{"num_hidden_layers": 15, "hidden_size": 256, "num_attention_heads": 2, "num_key_value_heads": 1, "head_dim": 128, "intermediate_size": 448, "vocab_size": 709, "hidden_act": "geglu", "norm": "rmsnorm", "norm_place": "pre", "norm_eps": 1e-06, "positions": "rope", "rope_theta": 10000.0, "rope_fraction": 1.0, "qk_norm": true, "attn_scale": 0.113, "bias": "none", "tie_word_embeddings": false, "parallel_block": false, "extras": ["some layers without attention", "local attention windows", "exclusive self-attention", "capped logits"], "init": "uniform", "init_std_qkv": 0.0621, "init_std_o": 0.0, "init_std_up": 0.0621, "init_std_down": 0.0, "optimizer": "muon_variant", "learning_rate": 0.00953, "beta1": 0.93, "weight_decay": 0.0, "lr_head": 0.00398, "warmup_steps": 0, "schedule": "cos", "final_lr_fraction": 0.1, "batch_tokens": [8192, 16384, 32768, 65536], "max_seq_len": 512, "doc_mask": true, "train_tokens": 159700000, "max_steps": 6229, "dataset": "wikipedia_en"}
Each number is 200 + 40 x the weight over its row's rms, rounded and kept within 0 to 999. Layers, rows and columns count from 0. The size before them is the row's rms in percent of the matrix's.

# up: layer 5 MLP up, 448x256, rms 0.179, rows 53-61, columns 0-127
# down: layer 5 MLP down (transposed), 448x256, rms 0.12, rows 53-60, columns 0-127
# gate: layer 5 MLP gate, 448x256, rms 0.173, rows 54-61, columns 0-127
up53,105,230,199,120,162,168,215,264,206,228,157,195,168,185,124,282,229,114,197,254,252,235,224,218,158,199,252,277,200,171,275,180,258,125,211,186,243,262,118,143,296,152,207,249,173,229,173,171,243,156,237,240,180,170,255,209,169,214,253,105,179,207,305,161,209,237,195,244,226,209,207,177,172,117,190,217,159,221,210,176,122,157,153,165,139,153,195,208,232,140,201,201,226,128,218,121,294,187,195,247,239,276,184,207,214,171,206,216,176,202,240,168,334,210,243,155,210,194,269,151,143,162,236,239,150,210,207,140,205
down53,099,212,279,197,192,182,244,214,231,168,231,120,227,210,223,198,159,150,242,129,213,282,205,200,216,119,233,232,221,216,177,143,216,225,194,204,272,283,179,212,181,158,287,198,228,231,158,174,209,140,161,245,225,227,173,237,213,167,209,166,238,205,234,229,226,243,214,206,253,215,141,214,265,185,271,240,256,177,180,104,165,235,136,201,259,265,235,159,250,221,167,191,161,141,206,237,197,161,269,244,214,202,237,180,220,203,177,209,168,219,200,205,215,216,220,193,330,226,225,210,268,194,190,227,170,181,126,162,115
gate54,099,266,205,168,230,195,127,202,231,128,201,188,144,180,205,200,174,173,225,223,203,245,140,214,184,245,232,246,231,211,217,193,81,233,171,237,132,240,153,181,168,227,180,219,248,165,159,216,194,84,180,218,152,198,244,215,267,155,265,169,283,192,186,136,220,187,215,200,223,198,187,179,218,168,205,107,209,179,194,160,253,131,118,135,193,189,187,222,213,195,206,162,244,151,128,167,333,201,231,208,220,204,215,184,150,176,267,146,176,213,177,157,223,135,252,193,159,169,243,167,95,202,202,165,234,198,195,194,127
up54,097,177,207,209,220,196,240,230,146,213,203,206,134,180,171,138,260,255,212,245,171,167,204,162,254,186,206,262,206,192,180,175,194,152,204,142,214,178,258,253,141,234,177,187,235,239,165,155,173,192,175,234,194,229,312,188,208,177,212,206,183,173,182,239,260,233,209,203,197,116,128,227,218,205,134,211,163,233,219,200,189,170,159,186,181,153,191,195,228,252,214,226,205,189,240,149,193,231,220,243,174,228,262,229,175,242,168,246,224,216,210,230,156,167,219,190,216,186,210,187,159,213,232,200,264,222,114,252,207
down54,097,207,169,136,227,102,198,100,148,218,240,170,247,211,151,80,244,228,238,213,218,177,314,196,116,186,216,197,156,214,226,194,206,189,161,239,236,150,180,226,189,157,152,217,158,199,225,216,149,218,237,181,154,234,275,256,205,184,228,139,222,254,255,191,208,191,275,171,224,184,262,185,187,170,187,114,216,154,131,225,185,262,156,196,198,195,217,208,243,181,141,184,178,104,157,167,208,244,160,182,226,227,205,220,148,184,214,135,154,206,197,165,205,235,180,212,230,264,204,263,257,241,208,218,165,241,164,281,250
gate55,098,239,184,181,167,193,159,187,143,248,232,239,266,250,181,186,146,170,174,156,167,213,205,176,183,161,137,127,83,138,217,250,260,271,197,152,173,181,200,169,134,146,242,212,163,152,243,240,232,160,218,151,184,246,210,145,216,249,192,186,183,195,278,116,154,195,166,212,265,223,159,191,263,249,228,153,197,199,167,196,193,226,144,170,157,213,177,214,172,160,122,223,203,196,215,217,197,245,216,157,234,158,140,153,213,135,188,220,135,222,215,177,199,197,165,191,234,252,169,180,185,228,192,227,175,229,209,150,142
up55,095,200,271,225,236,155,202,194,190,253,284,193,274,241,137,203,207,169,247,171,203,224,206,206,207,171,184,183,117,129,196,268,233,192,169,166,151,209,245,245,192,237,171,219,155,197,234,263,107,220,170,252,236,167,236,197,240,152,183,186,182,214,217,213,171,134,231,174,197,221,185,248,269,221,184,249,220,204,263,277,192,251,171,192,266,163,201,117,172,118,178,206,192,235,158,219,206,283,252,149,122,202,255,205,186,189,180,174,180,175,209,181,188,130,162,221,114,178,203,125,158,220,192,195,186,181,217,168,240
down55,097,213,223,209,238,139,203,217,212,211,199,152,204,215,209,209,214,159,187,194,177,249,180,210,169,178,215,195,215,191,223,184,159,106,230,172,183,147,167,140,86,123,273,203,196,193,187,180,141,217,209,131,166,198,202,132,142,294,187,210,302,183,216,231,219,208,274,167,197,214,172,149,257,224,172,216,211,183,169,251,159,247,250,147,192,198,208,204,226,208,267,231,233,178,165,162,248,189,217,211,205,173,231,267,203,215,199,133,211,135,184,186,210,193,192,227,200,219,181,216,172,249,165,174,278,132,186,253,193
gate56,098,227,218,201,141,212,148,168,238,209,241,143,197,213,269,157,254,137,179,211,176,171,181,248,204,174,262,262,193,191,188,222,159,270,219,190,268,223,152,189,151,209,235,169,200,179,269,221,260,253,247,192,159,178,172,173,242,113,239,221,112,169,161,199,217,220,167,300,251,258,195,209,195,169,164,182,211,226,133,172,266,190,242,195,241,185,271,185,199,176,201,279,237,212,198,171,285,213,153,248,255,199,168,172,138,255,202,188,171,169,228,157,204,110,257,251,226,256,236,271,197,211,195,122,241,251,139,237,270
up56,097,208,202,197,237,230,168,231,211,175,257,198,197,217,203,173,260,143,189,153,122,223,141,147,226,238,242,227,237,147,237,173,242,222,180,182,196,254,212,213,213,195,186,139,179,218,137,206,214,279,220,257,164,183,190,137,122,167,223,218,194,215,254,210,191,191,148,222,189,225,254,140,161,189,223,112,257,224,197,120,204,170,218,153,258,223,145,221,145,186,210,163,228,179,167,188,266,227,201,178,216,119,150,236,220,186,160,200,200,265,209,214,243,248,190,151,240,209,158,148,257,131,125,225,205,238,177,144,220
down56,099,299,270,170,210,222,153,222,241,276,248,215,170,168,187,245,204,252,179,235,173,226,191,183,194,160,261,223,213,145,319,179,234,234,142,234,186,221,200,208,63,215,186,190,195,177,160,194,203,198,213,205,275,220,243,171,233,138,213,177,159,236,212,231,198,176,192,206,230,192,233,239,248,226,184,227,252,247,250,168,179,191,292,203,178,224,240,177,226,191,222,145,236,187,195,190,254,170,181,254,169,220,213,206,192,162,221,275,176,166,208,203,271,171,248,226,203,199,218,217,202,229,273,254,290,161,201,242,156
gate57,107,260,180,176,120,272,254,229,247,236,244,250,138,199,230,233,263,199,237,302,256,248,155,197,164,166,245,139,226,239,230,283,209,205,175,199,195,125,148,172,252,239,179,241,244,137,164,191,222,206,193,251,141,167,205,176,282,231,261,182,143,126,151,176,195,203,175,259,213,157,249,257,264,232,205,199,208,150,211,176,186,156,187,225,177,216,245,164,261,176,161,212,212,198,191,264,116,142,224,273,136,127,264,263,161,189,157,171,239,172,219,256,179,152,224,167,179,191,201,217,199,247,240,142,166,248,221,152,158
up57,101,151,200,245,178,116,140,190,152,249,205,194,211,234,217,153,237,185,221,149,185,213,128,215,212,172,273,200,108,245,251,178,149,179,212,170,169,192,152,249,272,146,215,234,220,125,201,168,265,252,206,162,229,212,194,164,93,171,167,258,198,176,189,220,170,278,220,251,217,289,171,179,190,169,200,235,185,271,187,213,227,189,241,182,183,194,167,239,158,141,157,267,262,225,238,178,142,178,199,199,212,179,158,228,234,197,209,209,229,244,210,177,203,228,169,201,181,167,258,201,215,165,218,221,154,240,180,216,146
down57,101,255,137,170,152,168,199,213,188,181,224,109,185,247,157,174,165,181,181,199,153,167,203,183,185,178,216,287,142,221,176,239,258,141,272,184,211,183,229,239,152,178,239,165,201,176,233,229,239,232,178,245,252,163,105,220,140,294,166,196,212,204,249,192,136,212,216,263,180,168,211,244,213,212,242,229,180,201,194,198,194,179,129,207,157,170,180,166,179,153,135,160,132,189,218,208,258,236,215,292,223,232,222,198,210,215,181,169,165,253,208,176,227,175,206,214,195,248,217,210,236,228,134,229,177,253,235,225,244
gate58,100,201,171,267,162,203,205,221,187,210,190,182,201,266,245,222,209,154,207,179,185,165,202,150,278,152,190,269,237,224,262,151,264,169,200,210,226,243,195,192,213,148,141,216,239,283,173,266,233,200,248,195,224,142,228,207,186,181,211,241,180,156,233,173,210,235,202,242,291,213,231,166,207,232,197,195,214,240,195,109,222,176,257,239,179,152,179,202,226,195,233,153,215,127,213,215,206,244,177,213,217,211,170,210,198,224,238,230,149,158,156,208,132,261,242,246,258,198,92,230,209,173,147,238,259,143,184,174,191
up58,096,169,227,253,223,254,225,226,192,216,234,206,144,151,176,222,240,186,170,246,256,200,132,177,212,246,189,131,108,171,236,156,161,209,159,202,310,83,203,185,174,163,181,136,263,257,217,168,277,180,196,216,241,228,257,129,158,197,179,208,222,151,199,238,116,174,191,218,223,181,203,168,246,212,215,199,177,154,175,198,220,195,187,228,181,202,237,221,238,218,226,142,170,247,139,163,136,204,220,220,187,144,231,200,286,147,222,185,148,251,226,197,154,192,189,283,219,241,214,247,147,179,175,183,221,193,192,276,246
down58,099,206,200,198,127,213,208,191,258,267,216,266,286,196,194,163,225,169,185,212,171,131,271,182,206,209,177,184,140,198,132,203,195,176,268,213,182,226,144,212,191,246,207,143,199,255,252,198,208,103,143,170,138,199,221,211,172,215,190,249,247,215,138,217,192,187,231,225,214,254,256,239,263,239,223,200,190,248,275,200,185,212,264,116,270,162,166,171,209,186,214,252,157,213,157,237,235,225,233,140,231,303,191,254,190,221,141,178,194,199,119,168,208,169,140,186,239,247,101,237,221,212,149,178,224,253,232,217,238
gate59,105,164,197,270,328,183,250,161,158,157,156,192,191,197,137,185,184,215,191,242,230,214,306,183,244,208,195,152,183,209,174,257,219,181,273,203,274,193,214,245,221,239,239,220,269,219,198,157,207,174,130,208,204,253,223,204,182,212,182,216,220,178,166,259,183,264,219,120,168,105,200,152,200,182,254,218,172,205,267,226,207,146,221,243,214,174,206,205,232,195,251,187,192,200,180,184,184,228,212,122,194,139,212,154,223,214,252,161,178,156,173,219,155,223,286,231,242,185,183,164,209,255,208,127,192,292,254,167,162
up59,101,248,152,172,166,220,183,178,160,203,270,221,220,221,172,235,221,228,193,231,216,203,191,176,195,212,174,172,193,264,183,176,209,215,259,198,250,202,204,153,189,216,120,194,123,171,209,165,238,145,202,250,279,216,178,176,192,180,112,163,170,177,196,213,238,186,187,159,223,217,242,222,226,222,187,224,175,191,245,164,148,165,171,161,270,217,206,175,161,212,244,219,184,132,213,184,180,159,157,187,177,237,219,223,210,263,192,210,209,250,164,186,202,153,199,282,207,250,222,153,250,127,181,183,165,176,176,164,215
down59,105,280,224,175,158,182,159,164,272,200,244,236,142,180,198,122,197,197,254,192,182,191,198,227,196,138,132,216,211,205,219,192,235,165,154,215,243,197,188,228,179,115,169,271,162,211,253,225,211,175,181,229,240,163,200,232,199,147,187,237,207,242,173,274,152,235,179,241,204,249,237,240,228,179,251,198,144,151,122,199,218,141,235,201,191,200,196,191,272,224,178,207,204,235,181,219,226,155,182,158,215,186,149,227,168,269,205,135,201,194,169,190,225,179,202,205,226,187,162,227,210,130,161,210,199,134,215,246,186
gate60,095,145,245,229,203,293,238,156,144,205,216,196,170,176,164,181,228,195,102,160,247,192,171,211,278,234,134,153,218,223,211,180,171,246,205,165,256,158,191,229,153,200,187,326,150,204,177,229,215,229,154,244,215,218,152,315,151,215,211,203,93,223,167,204,197,239,215,239,233,238,230,180,167,197,193,179,206,233,248,156,231,131,187,159,179,196,228,205,204,132,180,143,196,195,173,208,181,230,222,178,158,147,164,211,273,233,226,216,232,230,148,199,146,192,173,262,221,264,210,130,321,184,203,164,284,163,199,208,206
up60,095,239,202,248,182,164,207,118,232,183,216,219,176,294,200,181,168,210,233,187,238,186,144,233,251,200,238,298,147,187,141,162,143,127,167,244,215,136,181,241,262,198,277,230,209,194,276,221,153,127,159,202,261,196,162,255,187,267,250,179,153,177,122,240,225,142,149,246,254,208,220,165,254,174,215,235,242,256,208,140,234,181,137,199,164,259,217,165,167,149,240,267,151,205,187,229,206,209,200,166,208,232,176,238,171,162,136,186,212,171,243,267,190,129,160,145,206,194,215,149,245,135,183,253,168,158,156,214,171
down60,095,218,125,227,170,145,243,171,210,193,165,204,174,153,207,96,233,164,196,172,234,198,221,223,217,172,244,202,185,139,220,200,244,166,213,214,211,135,178,212,160,147,243,200,207,167,223,150,294,266,150,227,168,288,202,168,212,165,252,163,137,178,214,256,138,213,177,146,189,233,223,205,198,228,132,213,208,176,220,243,228,184,98,226,156,221,146,227,199,197,194,190,174,183,259,153,191,267,163,183,177,178,263,335,190,163,194,94,224,255,219,171,186,176,184,248,168,215,212,211,158,234,176,216,278,224,153,130,221
gate61,099,195,165,121,210,189,180,198,165,189,204,190,173,173,182,150,228,221,136,272,153,192,206,210,154,190,220,159,188,197,248,185,247,264,105,262,227,155,179,189,284,193,258,189,128,180,226,240,117,241,172,216,291,213,215,192,167,107,203,224,139,217,192,215,238,216,214,223,201,128,155,217,228,214,206,184,173,205,155,140,129,235,209,204,254,216,163,124,232,178,203,137,219,225,241,180,205,184,249,196,179,215,176,210,232,102,212,268,225,276,224,161,155,244,161,230,263,192,242,190,258,187,195,175,229,221,152,164,151
up61,105,185,123,186,224,234,190,171,203,255,170,186,191,194,166,239,229,182,189,275,233,266,182,260,169,238,195,242,160,189,182,188,145,196,340,161,233,139,163,245,179,193,209,194,204,162,215,204,180,219,115,189,187,175,204,205,227,243,162,133,174,181,143,124,197,197,191,175,262,201,168,195,211,158,243,201,207,194,260,168,157,258,240,165,318,257,165,223,175,171,229,150,85,182,206,166,203,151,269,171,239,162,187,229,245,182,175,263,138,176,222,185,189,197,171,223,192,249,217,172,241,193,231,220,185,133,248,163,189